Weights of a small transformer language model.
Size: 13 layers, width 640, 10 heads of 64, vocabulary 41793, 91.5M parameters.
Architecture: LayerNorm before each block, learned positions, biases, tied embeddings.
Each number is 128 + 24 x the weight over its row's rms, rounded and kept within 0 to 255. Layers, rows and columns count from 0. The size above them is the row's rms in percent of the matrix's.

# layer 4 MLP down (transposed), 2560x640, rms 0.0413, rows 135-147, columns 128-255
size [101  93  96 102  93 117  96  99 100  98 102  98 100]
[[165 134 160 121 122 115  88 141 163 108 147 126  67 112 125 163 118 169 103 150 132 128 113 137 103 104 101 115 110  95 107 153 141 151 112 140 132 123 161 108 103 163 145 158 105 129 130 147 111 118 173 138 120 122 123 135 102 118 127 140 158 182 123  87 152 127 112 116 145 135 108 150  95  97 168 160 130 159 116 122 147  99 163 136 167 100 124 155 134 162 141  99 140 151 148 151 129 121 141 105 105  85 143 136 121 131 108 144 121 168 137 133  79 126 119 124 153 139 100 113 126  99 111 156  97 154 125 127]
 [137 113 166 104 155 136 131  91 130 138 138 165 121 155  96 144  87 167 113 119 125 127 142 148 163 174 183 133 210 125 106 106 158 108 143 131 105 136 166 123 120  92 106 128 135  96 129 129 111 133 120 113 130 135 141 105 127 131  94 123 116 154 107  88 130 130 183  91 142 118 108 123 161 129 158 111  97 133 132  97 113 120 129 133 157 135 136 158 157 135 126 125 145 127 155 145 171 130 126 171 124 101 126 146 176 132 105 127 114  84 135 113 159 128  87 174 145 129 126 157 192 135 114 127 112 106 158 112]
 [110 110 136 116 114  97 123 135 142 132 143 104 112  99 146 118 101 107 132 122 125  85 133 113 171 158 139 126 164 152 113 144 134 105 114 116 119 109 146 130 109 118 151 123 120  93 149 164 127 155 137 106 157 132 146 104 135 179 138 151 161 128 157 148 132 134 135 119 133 105 132 168 126 181 161 139 119 120 146 128 110 135 158 138 125 125 159 108  72 110 138 169 137 140 148 195 140 100 142 106 133 110 163  95 118 140  97 158 111 126 141  89 141 108 117 144 125  98 100  91 150 121 127 143 130 139 166 122]
 [149 160 141 168 138 136  99 130 174 145 128 141 146 119 133 119 110 142 137 143 105 162 104 106 149 159  85 147 144 115 118 100 171 126  89 132 122 126 144 112 133 151 154 146 137 180 125 155 102 135 122 123 108 113 146 128  82 112  96 131 122 161 105 146 163 158 183  96  96 136 180 126 124 106 122 104 102 141  78 137 158  71 160 105 145 158 143 132 119 113 117  81 165 106 183 165 154 180 171 134 145 108 133 132 114 128 137 134 139 114 159 113  82 121 103 147 104  85 146 124 123 156  94 132 115 168 142 156]
 [153  97 147 100 127 124 142 108 146 132 159 100  94 157 100 113  84 136 145 102 116 135 150 132 131 145  47 114 155 111 120 174 125 126 140 176  78 113 108 118 108 104 111 193 144  89 127 140 142 121 154 116 113 148 128 123 153 128 160 139 125 117 114 136  93 172  91 136 184 117 139 142 111 154 122  87 112 115 105 141 133 130 137 123 177 127 121  95  78 160 115  96 142 137 189 166 131 112 133  78 107 157 164 128 131 124  81 129 130 113 118 153 116  99 123  99 162 133 133 147 101  86 119 139  84 113 143 154]
 [114 167 113 113 128 144  93 178 140 103 122 147 125 130 104 143 160 138 137 115 153 131 128  73 101 101 117 138  82 124 145 158 138 118 128 127 142  74 110 126  74 114 117 101 115 127 164 128  93 124 148 105  86 156  94 152 129 160 119 135 113 113 153 126 122 135  92 125 139 143 128 140 135 123 115 148 141 108 151 115 127 118 140 154 123 134 148 142 113 109 130 163 136  94 137 162 120 130 105 149 114 131 142  83 145 143 141  84 124 121 114 128 163 130  77 150 116  90 103 130 104 141 135 126 145 124 136 123]
 [140 147 134 124 201 130  90 130 120  99 113 138 117 137 121 108  84 132 101 139 114 151 121 143 109 173 163 139 154  96 145 151 179 146 114 134  95  97  98 102 126 159 154 139 128 135 147 162 112 140 130 134 114 128 119 137 133 127 147  90 127 144 113 122 172 118 106 118  99 113 180 179 119 166 116 140 101 160  98 126 107 153 102 119 155 142 159 131 107 128  89 110 135  81 188 135 123 154 121 111 147  84 118  99 151 122 147 174 148 112 131 130 196 135 114 170 126 117 133 162 126 105 120 134  75 113 139 126]
 [132 155 129 118 122 152 119  98  98 165 143  90 155 135 104 118 180 137 137 132 108  90 104 154  91 140  91 132 114 115 141 134 138 127 153 139 119 119 129  86 108 115 146 125 114 108 101 150 128  67 141 111 129 145 151 109 115 113 141 127 105  92 114 120 161 118 123 130 108  98 160 136 104 147 125 132 134 130 123  91 114 155  91 131 103 155 136 140 162 109 113  91 108 122 114  77 145 119 136 113 117 128  88 137  85 149 185 142  91 133 143 156 144 133 121  89 149 130 166 134 143 143 158  98 100 136 138  98]
 [177 120 123 129 138 138 125 118 123 152 112 112 118 112 102 130 142 154 166 154  64 131 139 105 155 145  85 115 106  99 131 112 135  93 160 148  59 119  98 124 136 106 113 131 136 128 138 134 117 104 161 143 114 113 107 119 154 120 136  99 136 126 165 170  73 123 115 161 145 180 110 157 100 129 169 139 214 121 139 100 122  90 130 120  92 142  75 112 117 123 127 125 118 156 147 154  90  83 165 104 120 128 131 104 110 110 162  86  79 100 174 161 148 129 161 133 118  84 135 119 153 167 139 136  98 117 194 139]
 [141 106 148 152 150 143 163 130 136 108 181 130 117 144 114 154 164 119 128 156  92 167 189  92 110 119 136 133 121 104 139 124 108 152 117  77 153 132 145 150 122 111 152 113 123  91 144 135 113 154 114 123 103  91 146  93 131  93 114 154  82 142 124 141 150  95 137 106  93 141 156 152 133 162 138 172 119 123  88 130 101 108 129 104 155 114 143 147 130 128 125 117  91 151 116 147  86 127 114 137 135 132  93 155  95 139 118 132 135 105 143 126 150 144 128 126 137 108 142 147 104 116  87 138 165 154 162 129]
 [126 195  62  90 113 164 148 161 119 126 140 160 119 175 128 151 101 126 123 137 142 127 110 152 137 132 124 167  96 114 113  93 127 132 107 108 114 194 119 102 102 183  91  90 101 151 138 141 136  88 134 136 122 135  98 119 134 145 160 126 114 135 142 153 193 149  94 120 116 102 143 136 143 122 104 107 124 167 109 143 121 131 164 125 114 136 133 145 163 120 127 106 119 112 114 108 119  89 139 162 148 154 145 161 137 151 141 142 113 140 117 112 118  98 106 145 157 144 149  91 138 164 141 148 125 166 149 128]
 [143 114 102 100 150 153 110  87  97 144 108 139 124 100 117 111 135 130 125 162 136 140  48 134 134 149 129 166 128 146 130 143 117 135 105 115 126 164 172 130 148 130 112 178 156 124 128 132 107  94 146 149  79 120 169 163 128 119 167 121 119 139 142  94 113 120 133 183 138 132 127 156 145 153 141 118 124 139 137 108 138 138 141 138 116 150 139 165 150 134 149 132 102 149 126 122 115 150 150 135 148 195 122 125 136 132 163 126  85 141 139 109 117 141  78 140 139 159 147 131  68 125 151 128 138 136 129 100]
 [ 89  93 175 101 137 119 113 112 115 129 128 182 143 121 154 106 144 103  99 112 134  65 142 105 151 123 136 142 148 157  91 204 166 149  73 150 114 125 148 132 128 146 127 106 124 135 101 104 151 106  85 136 157 159 137  95 170 134 125 115 146 126 111  93  84 119  95 132 117 134 142  96 137 128 131 147 143 103 111 100 113 147 123  79 135 110  43  84 160 119 159 109 122 150 153  99 124 127 102 102 140 158 142 114 133 139  95 136 130  77 109 127 134 138 157 106 155 129 119  41 151 133 128 157 131 117 131 130]]
# layer 4 MLP up, 2560x640, rms 0.05, rows 136-147, columns 128-255
size [ 90 105  99  98 110 102 101 104  99  99  97  92]
[[150 125 101 127 128 131 104 118 105 123 182 101 124 147 111 150 150 120 139 119 158 105 126 158 113 152 148 124 103 134 159 157 106 132  95 142 129 116 127 121  97 113 166 122 123 116 132 115 132 136 157 145 135 126 129 174 135 121 140 135  95 101 148 134 154 118 162 115  98 116 155 108 136 153 113 168 118 150 138 106 131 149 114 143 133 118 143 151  94 131 146 131 112 161  77 128 123 141 119 165 133 119 140 126 147 139 123 152 157 156 137 147 133 128 113 140 140 137 144  69  90  97 106 113 129 180 121  97]
 [132  91 135 173 104 107 123 132 129 106 160 140  86  89 124 161 130 131 131 113  98 133 114 153 108 100  84 149 122 117 147 146 142 121 133 128  95  88 108 126 148  96 131 148 132 179 136 148 146 104 104 122 141 147 112 127 106 114 134  98 121 100  80  80 134 161 139 134 125 134 147 100 146 135 147 162 145 109  92 136 141 114 152 124 128 123 116 181 156 175 122 123 106 148 135  87 159 152 176 129 167 103 105 129 158 128 120 125 146 144 109 117 120 123 135 122 127  89 104  91 166 177 150 107  87 165  70 102]
 [109 146 112 146  53 121 105 129  95 131 150 159 126 119 114 143 117 113 160 118  83 122 117 187 100 158 119  76 138 150 129 117 145 146 143 128 117 161  98  86 105 123 143 123 142 123 101  80 136 129 113 136 130 126 155  99 135  98 131  84 114 163 167  87 125 177 103  91 140 121 108 116 165 155 160  92 139  81 145 154 119 157 157 143 121 139 105 144 153 116 145  98 135 139 133 109 155 134 111 146 152 144 169 108 144  99 106 153 145  97 106 108 141 128 128 122 142 165 101 107 130 108 125 131 126 123 145 138]
 [111 144 108 135 112 131 108 144 125 102  85 135 145 119 149 131  87 120 112 117 122 153 137 149 106 127 149 129 134 126 159 127 120 142 168 137 140 130  97  74 146 145 129 108 143 150 167  98 125 141  93 115  86  86 146 123 131 126 123 130 107 103 120 118 156  86 104 113 114 136 104 171  95 151  87 113 141 172 188 131 114 186 118 135  96 147 151 125 106  97 136 153 120 101  88 122  90 159 122 122 134 153 186 115 102 161 125 139 122 149 156 115 132 144 155 147 113 156 112 180 134 111 143  87 157  98 124 128]
 [129 138 139 109  98  80 113 161 156  93 169 167 120  88 205 148 178 103 101 140 134 132 146 109 107 116 120 122 103 130 129 147 106 135 135 114 127 162 117 154 147  92 119 159 124 134  85  68 115 124 118 159 112 167 118 114 138 143 140 123 179 117 121 128 143 143 102 107 142 120  93 133 147 129  96 157  99 146 101 113 118 147 107 191 152 128 113 140 134 152 144 126  85 125 125 156 146 135 124 123 144 120 123 126 132  90 113 113 120 105 109 130 145 122 138 140 146 166 151 102 130 152 138 130 114 157  90 154]
 [121 128 132 138 127 136  86 133 133 155 130 106 129 171 133 113 107 161 118 124 111 121 123 116 142 119 156 119 123 148 142 135 121 122 153 109 143 129 107 114 142 160 152 151 144 156 142 149  75 138 148 119 109 159 126 190 187 110  96 125 137 136 136 134 102 138 149 145 134 155 146 129 142 136  79 122 148 133 143 115 138 105 129 116  78 141 164 125 133 101 144 173  90 126 156 113 148 120 136 124 135 114 149 110 176 133 137 126 141 126  98 130 110 162 165 127 131 120 139 158 156 144 125  90 177 119 130  75]
 [100 123 160 127  91 150 155  64 117 135 112 137 142 138 109 140 129 113 142 155 118 179 102 139 153 117 121  99 128 126 143 117  82 135 130 144 158 114 188 114  87 107 138 121 156 125 162 101  96 124 138 135 104 131 149 137  90 114 101 121 155 173 133 136 104 134 160 121 138 140 146 180 109 110 118 150 106 141 126 135 112 130  76 133 163 137 118 142 133 116 131 161 156 117 112 177 141 152  74 140 113 164 112 120 136 100 140 121 158 121 150 118 138 155 109 162 178 153 147 141  99  79 116 118 112 133 153 155]
 [125 118  99 150 142 146 109  77 115 118 114 127 158 137 111  89 107  86 161  90  99 145  89 154 110  80 113 110 111 123 166 125 149 122 147 124 109 147 117 142 116 124 126 104 148 169 149 154 129 122 103 118 145 110 121 125 129 122 134 166  95 124 148 147  95  93 124 131 153  97 137 136 142  67 165 124 135 146 139  80 120 114 125 125 143 166 146 164 101 124 117 108 118 103 100  80 105 155 134 128 135  80 121 122 122 114 123 145 182 178 131 106 132 130 118 133 180 114 145 162 122 113 117 130 148 100 142  82]
 [179 117 135 122 116 174 133 152  66 117 156 148 121 136 109 186 164 124 125 137 110  92  87 142 136 127 146 157 100 130 142 119 148 106 138 144 169 131 109 119 121  65 120 106 121 135 130 123 148  97 179 123 113  86 147 139 124 116 120 149 136 164 122 129 149 131 133 178 158 146 114 117 156 123 142 122 129 123 147 172 114  91 152 108 133 106  81 123 142 131 162 147 129 139  99 127 109 139 159 127 133 159  64 137 140 130 120 179 148 135 127 136 139 142 100 122 169 129 143 123 138 149 172 148 151 166 149  96]
 [124  98 127  91 132 116  98 135 178 114 124 143 193 136  83  97 149 145 124 155 154 112 118 144 157 123 130 125 177  86  94 157 111  72 135 159 146 133 145 115 115 106 154 124 104 101  81  95 120 142 161  85 138 114 136 145 173 138 142 156 107 145 110 125 140 140 145 116 109 119 130  97 127 163 129 112 143  72 136 111 131  91  98 110 147 140 135 116 150  99 106 124 128 114 123 147 129 100 164 128 122 179 129 115  97  93 135 147 130 145 119  90 129 156  77 108 118 186 125 135 108  73  87 124 117 116 112 146]
 [147 183 171 134 116 116 125 129 151 137 148 150 104 156 144 120 161 149 105  56 128 146 115 124 142 161  99 107 140 122 125  86  91 116 118 102 124  80 204  96 153 112 108 107 151 128 154 185 123 153 145 126 124 136 152  85 151 145 128 134 139 120 140 132 151  94 114 152 153 171 129 183 104 135 132 131 131 171 118 138 145 124  99 111 138 133 119 147 117 139 162 124 123 150 135 139 115 121 108 128 103  47 132 135 132 157 113 164 130 118 152 151 158 119 137 148 136 136 115 104 118 125 111 155 123 142 110 133]
 [125 147 140 156 114 171 119 136 129  69 121 120 138 130 134 149 142 103 144 143  87 163 171 140 131 164 149 129 125 164 193 123 135 118 139 103 148 157 134 108  82 117 152 124 107  86 183 116 177 113 116 136 124 115 138 141  89 151 116 106 172 125 145 153 175 100  99  87 119 140  86 115 102  99 155 103 140 113 159  92 139  94 108 112 101 133 104 115 147 118 109  97 104 124 117 153 147 144 145 110 146 136 118 124 117 119 159 126 120 169 138 144  88 114 117 124 168 128 106 126  73 129 171 105 118 170 134 176]]